config = dict(
    num_attention_heads=4,
    hidden_act='quick_gelu',
    rope_fraction=1.0,
    qk_norm=True,
    tie_word_embeddings=False,
    extras=['capped logits'],
    init='normal',
    init_std_qkv=0.0373,
    init_std_down=0.00381,
    init_out_by_depth=True,
    lr_mult_o=1.44,
    schedule='wsd',
    decay_shape='linear',
    doc_mask=True,
    train_tokens=137200000,
)
Each number is 200 + 20 x the weight over its row's rms, rounded and kept within 0 to 999. Layers, rows and columns count from 0. The size before them is the row's rms in percent of the matrix's.

# layer 4 attention query, 128x128, rms 0.185, rows 21-22,53-54,85-86,116-118, columns 0-127
119,221,179,218,210,203,179,152,209,227,212,220,200,193,187,218,226,182,179,202,187,214,174,211,154,166,211,219,215,217,209,223,165,192,173,222,216,223,187,207,199,224,167,206,197,243,181,195,200,175,203,200,159,217,192,213,220,198,163,208,211,188,227,178,175,233,210,225,227,197,202,193,182,178,202,205,197,187,199,242,180,210,223,229,220,208,228,185,183,214,216,162,181,185,176,210,220,184,220,178,219,207,183,213,181,213,193,186,169,230,206,207,220,166,210,219,194,179,189,195,200,225,203,176,168,207,219,178,178
108,237,179,196,183,198,217,214,243,177,177,211,193,196,201,183,196,231,179,192,195,181,164,194,184,199,207,187,196,202,215,167,219,216,189,178,225,210,209,196,174,213,133,220,245,212,213,216,185,220,167,185,198,234,196,163,216,195,190,224,178,204,189,212,209,222,220,181,226,189,222,183,174,172,224,205,202,213,176,194,192,153,215,178,167,200,225,214,216,201,172,182,207,203,187,202,147,192,187,213,202,181,189,187,180,198,185,187,185,203,228,219,171,205,179,217,221,193,224,198,184,202,187,182,227,209,217,170,205
112,181,187,219,210,197,209,159,192,198,194,177,199,213,195,190,216,179,209,222,203,251,196,186,196,182,226,204,190,167,227,185,177,181,200,218,218,215,174,196,183,182,207,166,177,249,223,186,207,214,194,186,232,184,197,214,211,198,219,245,188,169,232,172,221,170,247,191,209,188,155,197,202,211,234,188,216,204,209,194,181,172,181,166,195,208,189,213,141,195,170,206,187,222,201,211,202,214,219,194,202,213,205,184,218,207,211,170,185,198,200,168,196,189,205,189,201,165,190,164,192,215,213,178,202,232,207,216,208
109,201,215,191,223,192,198,211,241,195,246,218,204,200,169,199,198,178,187,205,178,187,184,201,170,188,207,175,186,196,179,171,194,196,221,241,199,207,173,165,242,203,204,196,194,199,193,212,208,174,198,185,217,231,187,225,185,173,218,216,183,213,198,233,208,178,193,197,175,200,177,224,220,208,192,197,212,183,216,205,202,228,184,187,228,185,195,219,230,196,192,179,209,199,229,197,169,204,171,206,198,156,170,209,139,204,186,182,195,206,181,228,217,250,193,196,218,205,211,180,167,187,220,252,215,194,209,178,187
114,187,205,215,207,164,233,200,174,213,170,172,222,192,199,182,168,171,217,217,165,188,190,173,211,201,205,213,195,237,166,226,193,183,210,198,213,229,196,210,151,194,190,209,206,184,230,227,210,192,214,213,207,204,165,163,155,169,215,201,200,206,232,217,167,190,222,225,178,179,185,192,200,225,178,203,193,203,160,211,175,196,212,203,188,206,171,195,201,201,169,174,232,197,215,235,202,194,217,213,221,166,192,195,198,190,199,181,225,220,193,172,162,195,189,222,197,197,191,209,187,195,189,158,186,213,183,171,200
091,187,253,169,173,214,202,181,184,182,216,202,207,209,203,196,195,185,182,206,212,224,180,192,178,199,205,184,218,210,210,232,185,212,200,219,196,201,222,213,207,179,180,199,205,216,229,186,208,176,231,186,200,196,151,203,192,171,204,197,228,173,199,156,214,204,202,149,181,221,159,167,201,192,185,215,204,208,212,183,197,191,235,185,173,179,177,189,205,218,179,201,207,163,177,201,169,224,190,219,191,215,224,222,201,167,205,201,202,183,186,182,227,199,203,146,164,224,205,191,170,199,182,189,233,201,227,229,218
101,229,174,182,218,203,191,198,196,195,230,209,174,185,209,191,240,215,207,183,184,183,202,195,191,203,220,213,193,180,175,180,233,251,179,231,179,198,180,183,205,207,210,178,209,189,194,204,184,206,204,232,189,229,159,208,213,214,225,163,219,220,185,201,196,205,194,166,187,212,186,203,204,210,201,211,181,217,206,212,223,169,198,230,185,230,175,188,187,213,198,185,212,176,215,238,218,172,211,150,235,229,232,206,184,211,211,227,212,175,258,180,198,194,193,168,187,216,217,205,165,201,178,214,198,203,230,215,203
119,205,195,219,211,201,213,200,213,171,217,216,162,166,230,222,204,209,187,192,178,195,202,195,219,220,209,246,209,161,218,224,232,180,189,175,161,242,217,184,228,201,168,185,192,187,210,168,208,175,217,208,165,176,181,181,182,221,165,194,221,228,190,190,201,198,160,193,202,195,198,196,203,193,205,192,184,185,196,200,237,209,193,188,204,179,197,173,213,217,206,173,180,188,183,182,153,188,208,183,242,200,210,178,213,244,214,203,182,193,209,209,190,171,160,167,215,222,210,188,199,200,186,218,162,205,202,193,192
106,180,165,176,227,197,232,204,185,175,206,212,220,191,194,181,184,248,209,167,186,169,173,205,169,168,228,196,196,177,199,251,196,175,228,174,199,198,194,219,188,229,194,196,176,212,173,200,173,216,189,178,185,193,220,169,213,218,209,184,191,200,217,224,179,201,210,160,193,184,212,209,191,177,201,171,197,194,196,209,189,201,213,204,203,186,201,228,189,186,204,227,245,198,184,192,174,164,189,209,200,157,202,195,234,209,188,187,173,223,185,206,190,209,173,184,209,183,198,207,225,185,177,231,200,185,159,219,235
# layer 4 attention key, 32x128, rms 0.178, rows 20-21, columns 0-127
101,236,175,164,215,223,219,233,202,184,166,186,230,199,220,196,185,186,200,211,199,207,207,234,201,200,219,183,158,211,259,206,170,175,195,193,238,215,219,181,202,175,189,216,188,190,203,197,199,168,205,182,189,199,196,205,209,173,186,190,191,218,218,221,212,233,193,220,192,181,200,168,247,197,220,170,210,178,194,177,142,199,213,202,207,180,196,202,208,175,195,176,208,194,192,161,210,219,210,191,196,174,202,173,200,222,221,185,193,207,186,188,179,197,156,215,193,213,218,220,180,233,210,215,194,179,195,187,238
093,207,212,189,210,197,206,193,202,197,160,218,186,217,210,230,181,219,202,178,256,195,220,195,188,183,192,218,190,237,212,214,213,206,212,158,190,193,210,200,180,216,244,187,203,198,193,189,194,165,181,164,234,209,186,190,161,228,211,189,203,178,180,186,196,197,198,204,179,184,207,257,177,178,232,212,178,210,210,180,234,206,181,221,177,177,193,199,192,197,222,201,206,224,203,196,168,199,198,212,226,173,192,176,240,210,204,225,177,191,226,186,184,213,202,219,248,202,213,182,239,226,191,209,219,192,216,167,215